Weights of a small GPT-style language model, trained from scratch on English Wikipedia.
Size: 23 layers, 8 heads of 32 (4 for keys and values).
Architecture: RMSNorm before each block, rotary positions, no biases in attention or MLP, untied embeddings, normalized queries and keys, capped logits.
Training: a variant of Adam for these matrices, 548M tokens, 4184 steps.
Each number is 128 + 24 x the weight over its row's rms, rounded and kept within 0 to 255. Layers, rows and columns count from 0. Numbers have three digits each. The size before them is the row's rms in percent of the matrix's.

# gate: layer 8 MLP gate, 640x256, rms 0.0819, rows 336-352, columns 128-255
# up: layer 8 MLP up, 640x256, rms 0.0779, rows 336-351, columns 128-255
# down: layer 8 MLP down (transposed), 640x256, rms 0.0766, rows 336-351, columns 128-255
gate336 097:136126166114166130148124052146105139111109115178128131148121146129119145156109087138137112106163079101088147135122151143100120118143121151132119161107101144112118145109074134105120135133138152088100129168182128139133083157144129138131117128137170142155100092101122085109131103130165166122171101132104119161120142129160131110088121122180150189093118126115109159108126136159148109094094
up336 095:159131136151145147144111075130124192143115150156141141194130109154112114124099115175124152126156129145112117132133133127170099096104117156157082177144095137163119140098119118097083091115153147140091123125186105118162112118140115139129126135127131131135153101087124123101170137106112148117098144107100104137170108099168131126138132154145133143102107140092105126091111174129101083095086
down336 095:153124133109109113107138131167155165146150137120165147152100089104139150099090124131065141161115136131169091140172112132118152128117123116149114134139183125125118187167179125066114124105118133140162158155152089147145132140127111133102129137124123108131136143122151183137123119137086077130134101093111074135156124124076142087168138105111120113137128144124152119136144162071160139133098
gate337 099:152123125115121118097099068124120122122181118124154127111151145138150164153091097117137120124106105131084119128114163118130110135155108132095133137134097146080112133098118127139109108145113095151108147115092142130179105157150154140131090158128097151144100064101032106151120133128134156141110110100109142163128123101181158119085102142130124119136107151128136141146139100216171112130145
up337 103:140142120119089124115093153150152179133092087097127133130104135139165137118112130106123149132144125085123160134099110200126072070115126090143114078125133108074096154125153167119173105151112103126148124095116148103084148152142107130181121149129105115122145112108158091150158105100129078129113126099123102145109118125157143093117161159128144091152122117137131114117134144163163189169129
down337 103:124129157119129150101091115106161145146174111127132118109154126118142129116126144105108126145108121107068127108116124172155126091108105114115142161126110127096114171116184121120144148094139111124137124116098141127144111164122177154189121106138120109182133097137103078147088153114137119135104153109092151114133092161144123162105122140154166104146156108090094151117091143175149132109118
gate338 105:178094085091155112127131138126144149103125100145139156121142145090137136110092101151107151115153131088115146123106114127115155131131141154094142143161141111127155137094148176139127165098149145101152090100096170150118164162091142164133114142131130160155131137153167098093117112147091125089134117136123149136103131175107136126147170123137159154167134088122090115115134133155111140171161
up338 108:131127178143119126165140115138051111142094095169146146125116124094109103104050114129136102093139119119138142121140137140154113136123118154111156154104136130086135149143141163123150152125128152133130119090133124143168136144076113124137111146103135137116133089105151186140137096127120118113101101113096083127132134087087127104133141133147122098121140128137120115159125106119157127149088
down338 101:084119128115154119136096129111150119148080095136102151125153126112085131133088126095119149141134121189116147128101122142169104137117120113131134114097153093090137109151125080129125170069124126156132103124122086145114093120074155100118146101107181133111124084111157083112159104140160111083101097145118130122108088147148136121161135153112118168132091140084103151109094097134078089155120
gate339 111:126118128142124095125145125126118122149138127154112113129162144113128145151084126117140142206156128089090118125144107138128132083083097118138150137120122135115176172111128109081098114104125174112100144109132157125109100105102095150115095125146131182123138144131079089120183105152190173081144112156142085135123160134147089150126153086119109118117154142097118135090097116180099121119135
up339 109:104121151116166119106155152146123115138119166118136164113141141110150147165148114128144115128112110131123108121098192098069181149153103093141074128120130136153100135170152110102171134149107132136172187120119076156135155143128114113109134135159189116110127113107111095098138133113117175162067135129107126143142113133158145085153089108121134132109143091161132152178129142134167134108141
down339 105:151123145127098115147142114120134110107084179095119086146133162154132164179114143094109147098131105133099120179155132123143099106096121131148119116111150069130122164107094122134168135107155134134106145144104142140108118092129100151121146131121123139133113120155137120084175158144129105135133097104143143175161120134155116158115136093150126132126141139134172137153133191120137152080124
gate340 106:133127114104152131152109113121158117129137159165161119168125159129119126127124113120105141096097117075104139144115129150121147118132173155101122084106132151181144103108146119147147188140098115100152125135197166121121146122157148128144111129074130119095129104138092055159146121165136127074109118116118133184158118152101128091101097136123116129127116132091123123159129161161113086165150
up340 101:130130109120112079107125152121141142071096098089076132114134130151134156103152144137136117099120145128168146112124163121107090157094144137093116099156107113108118139113123121171141153138114137157127137110088146123109127144125103098092093156125120138143115128140163185137148158157106138161133103125136155144075146130111159155167152129142199109135077124116140165084087104137145141150125
down340 101:101156094126117146136097129124137133153140114108134148088129134125150145122171143121134131132103154073072154120146105084129131138129140094199098139147151118132124111123110154134117128122136175171149130144135104129132145158117077110127158123166149136119154137156074100115150099110213080102117191121143144115155131123124079081091107123114159133109124095101132115164154152115179134108140
gate341 098:109118061130153143115123131122075122166112169156146146161121121111131161096076124141175174186118114140101190125130113117104142106158128128095100093149167108126168133143165168107115132175147141133133130136143137132141128096154136133124144150122117120131122149117104129098123127145085166120147102140122123154162142132096090096126120151096113146094138120099137094126141126139123113117158
up341 099:084145146158118080139101121119094099116094106126123129133119130122124110112111142100115106130116108098149123121143167159119121119141118109146127152169129110162135137129123094082134139154120119102122125122137109148155131184108103140114099168085114128093133141070122144118095156160162138147103112141146124107159134140128161137154103114178125149120109125144191126110112139142132151108117
down341 098:094142094119127095146136140132179140108127096090088135103153140152163133140159062129161142117126105110124149119095146127166184135116162107134162106155079109137128116111108089154127065142122133148156132154080120127111163174137138126124127099151110131163106126135169139133135143155063156160155141148148182150152158123115147153179100119137123143128169137115157107124136136139134147108108
gate342 106:144139123145160121121130128164107115099105114155140116122124140111156172119061080136132095143123110113099101060130125159123104125143084112076087110144159092093115094103146120130135144123110115112110137117131126142124103112122127080166152169114138227134121129127130087141147108134119155129141095094169110143121162107134161126103173109159115116144129126112096130123158136187127136105127
up342 107:107139105101116106126159121154122143111135135133158142120125100134141101171129151085119111131125124138146142199111159105160138107154134121116126120128079136139127142098101152129131113132123125114152152091069137080121156156135124149113100152160117103136115122154111139141106144140143139128120113134110171089110128102105096136156153172131128124167081102163125189173083148097140134174172
down342 105:138169132122168107103091103123123134172160097131086125164077073141098125117097119116144147130100159159063128131157151164078145152119116081112094115141113141142118088116099102108104142106152142138125104126134147137128097124123125127132123099125104109143150112188127109132091206117126158112135143129138115124131145134128112140088152124117138113119148121156125123123161110154117072114175
gate343 101:105114123135165105069147133128152087139114145149123103156146125128124169125105090128116106149143151164115131093163064136139128141146114130138140150191116140128166145112168119137075124123112158077133157143136098159093121131144119144108121166131114147097095140094116135152095118148105131155129121135109175127136119129097144184148120121091174156131138112120147139102153113132145120145134
up343 102:087149110160128155121115147090113088172143123123113114110163165145112141137111144142123118112172143118153144110104161132126079121140142094164122139073101111100094160140127104091096131144122110117131139128164111148181134113089090120134163098132161140146162099138083145148174131170149129099102140137161139138131144136126113127111138148148108116106135117145098095097117146134089113157094
down343 095:151128114162100125122124138171098129112123123170116131090172167168119119134149111119114134147112104098097169137137142140137126092130137142161093128089135087091147108091083106138192127117153092149157102132089131125158131143109113120145147117095156137163118109168108100087119111150092123084161165124141107122135127149145137109124107117144069123124084127106112083112139111125128154111140
gate344 109:109151120112134178098149129136088122106102133166122080123136122146132167116145124167126120112121086129121088154123107122119145138110168136135154118119140125150160100121105144174139158103130172184131155131108161165087111155122113130095117099151166112113126106170141123135130160112120098143158163135145149145068137128144124095100071126130166126116156139143102146139119136123180129138109
up344 099:101089118109134169118173161160100149122108111110114120104104140149105100121115120104183125105100154133119114134114159118148124103156112158127137158110127148140128118117081112167142127139109124126123101134101146109133143151157116173145115128135127112144114184119142145115120133130129159107138143081099151116117097149082178099179130090129118099174089160108113158131136157114112137111148
down344 098:128139123153164138152137166143139158160085175139127129101146158132092116151114136157121127130113114121167110108108133106121076129110109114157115073174172147094132112149103112139140092112160122152170177174093069154127089165115154106133123146135120157084127096131121110150149117125140106132147096193108077177124175122144128146105090159104121106140129167133137084125167111092132099159096
gate345 103:126198122100139125140118100144100131129116077137146126176102170128168122138139099109129134129127100147115156111132139142119132099089126115095125131107122169125123112137177170149137135131135141148148121091114181129087134171142081091148111100141124119141115158151181146156115132140118129091109159106146138148114160166116182138141161132142149151125116121146073098125101123132104114118087
up345 101:130173122115130123114122155103112166126125142132156148134146149119117156110184147143140147139128158089127144102116141151147106082114118126132111107103172118075104134099108125100156171161110135118139107124122127160088089065125155129155098153152094158102132125162112109119129126181131133070107108151127167128125070147147099150120172158112138115105136175141161113131141112139137121159104
down345 106:148131134153113135129120102114080121128126145160082138123121142132127171115125179136159147098103144125087168114159166145136165097099077141125126105167124110130118099132101134138109142138161138104096125136173141103101109084151138166155168119146161148151124095096080137123102129146127145142143130136123114107155107095137104123101126155132111126099098129092092159128145183133121135111130
gate346 102:129133139128127088092177160114129126132110119158121103151168117100116112124133121123145147110084121134125132100144180125187143181107138097107113127121136140099089173103165123139157103100101156137151169107084133106147111105145137096171085128116125181120090126112125155119108161150090144124146074137129124159108185119126185157129120113183124157138114131099093100134120130186064136087122
up346 100:119140154140131152148089131127124164108130142143097131131075074131106107131119135127097134126132112162125173119164080157096112100137103136118121113128129149103135124113143122142102138104118134110146110095120122165107111112134121110114142152152084175126138129134184117170144147163109125095142079143144083131118106171129208147112122152110102118138115164146113170093160179153084129164103
down346 104:133131131119105107142154110096114137088105119162104138151142123115127145098123119111153126106137107155159132134087138121173128112147141097114076131148110089131124125156086148165147158141153102148159127130149111107133136110114113127135104153162108104144141102159097136077125141163120131157153114193069134110135167106121162162125061137148162146146134091132088138108185107145122109105158
gate347 106:139124174118141141122145158157129126112100130137112085136126150142108158145140121140182140124134115138094133143108102133148135136103119096165178102140122123087127171090137191138137134105164116134118069160123128133157183140094136108112171140135153141176139134134153085100134106160107135162115118103116109140141151168168139112110158117116116161096097091082109118109098114173140080138128
up347 106:126120132114120082158138156143112106155148114139159129093096129123114109140127109149116154100158127142149099127146096136111146112129131106112129152131142130130135158055069152141140084117137127110120104113133134114114108116139134129126185133160124133156144165125163055163139141107159107159133158115115126130120119149087161136121050120142096132140142135138119133117080085125155140129082
down347 107:087120074185125115138121117177117132125163141168117171140145117102126115139145167110093113117080158125140118097126131109115139094135127166122137134122101158174113123165181094143142159106123139106144138140137119112115124132123129125140166080139093107128135126106133166123105126108087104107137099162176172095111131138138152113115095117123117091113158107148104102162131112114157158127102
gate348 091:148135087115126108151139123097138121176121158169108098105140115160113123140176137148183141144158136118084159111139064125165111140168086163158141137122148123162136150120161144141137123118112086162131129077130139115150122099133118123100124145176121105127126114107180134092122095138098143157162144087125134147129176147141138123101115112101128157154142103103131145131142162116115115174142
up348 090:160132073142115174091144120094141127077113139132128124065183114117123107140153160108149115138153142123112159151142106183121111129123154134143149108125126116120138105116147146134166139133147108138127103110094116173111127071130106134100137130105136141115152152161135153109121131089121122131141180159179129143167118140138124085119136154102122165128104142143122153119188137138136129129096
down348 095:121144096074108146113137127092121138083148107159145150122144111136100085150128142134118078130151125101150171143141154117125102129119097099174077103147118120169145127125145114150159179132141148118140130140101133160155128111137141148179117139083148141107161142177152161124139194111130139137121148115130133128143118125172198079121164162123155106105113113116127106093140107127147115075178
gate349 096:125100144157106131136119103128105102120093111180138095141149094131171109109133158127092081143111112118113103121144143111139139149160152151102117128116128119147141111146092136167116167080129119175109124132082133120106157130115165130089141156119146165128106132093091148122101138154126145135154138175121104140151122135152172136076105129180171131167189161127144156129118128145182153137109
up349 099:145117076127145136108171130128143093160163134121078126112069154135143122106119102167131107133118127130106135105134192144105103131111130175137153128115124124115114090154162122110163130165122151130082141162111130174118139117115090157110119112155102131135126102078156135159131114066133103122142178142090135124119130111098117104154143135138106148102127137097192084149123152106126128123124
down349 101:128138123122120118069145149086111154165147108123092175105127105150115135107147119099130120114128117185079118082149161105119109107148127125161115103129132129094099160152144149114147139093151118123131175152121111150146175095119094167159155139097131131143148154110135147125135094134132150154120123157115146116147091191118133108138157161104141136141154178129106126099119169095138150130137
gate350 095:151113120131137112102140135137106153123117111135141081185122141113140119128100150134139162116098148116120117111102136148078105151132104149134114095163126140107158118114141122129164148128103157112138137133151127126137166124143145147117094149095138149130084141161063077120087106162135142114146095094114142133131162106121117111120129124136155157182122110149100167100145109100103160141155
up350 099:139126087132155160128120114119140116146084143160137140179110162098166149108128119169155138085130131164155137101061164115103101117112117135111148134146152131160160149147131120151136149167093164088103141122093138137076165144121139123142110130106157133122141117134096124123131126185136139111118115080153117132126086133087120131152146173104103134129100141135114148125147132102084115126136
down350 099:125145128152089131140092135161137088126112123177106159082112102115137085116157128110138120104131088148142134139166156105131181126119097111128116158119104136086096103166177126157173125172122128100144135165135168139131128163091091096095123108112139124097136113073163143183119143112145134162132151136118121104119140132128184142103132125076135112101139098139120159119125139159132076155117
gate351 104:120151136152118133135098118132129169102165115126137140177136153128124179149138123142103158140165109123090129135144141141109113131123131166134159121127133137109109123144101148154103151142124145108108103161122153142142121104119148156175097084153114117193119115095114154151163069112141131108107103101095102134118152122115122117116125115176135133104098121134081090064130139132120142126110
up351 100:135079128112181137092154139153151122108110142099158122065112079106102091110130135118140103126123127121128145165116135129145147111115171140147159131096061124101125141090194131121101157077150080102118130165088168116136113179136126146121117096120130108129151108162139162110098154092089153160144132135112194155108146106137120112126119128108092135122162133158146093123119106096130134198152
down351 105:144189089138106117148105113100151133073154130116109127127104136134123109135118120149117126135110113112127109138133111138101108088117130101156122145109126074109119098140124150151124143114128150140101106163138142125152113107133088133146107096148127107184144082142147171136115104112128113109126117123086159135120143111127077128141127149189141154106163117134096129072122081150121130150144
gate352 088:126141163144169124101128130107111138159141076115123135124149091151144116110183125132107106115140151135129095135159112146132140110137127147139125116115151168145202119133141102180163126124110127174131110126163155106077125142092125120131118109130107147120109139101144143189152145091122154123113164127113137140088152141136119121131143099089157100161154136170137136103116108104141083169120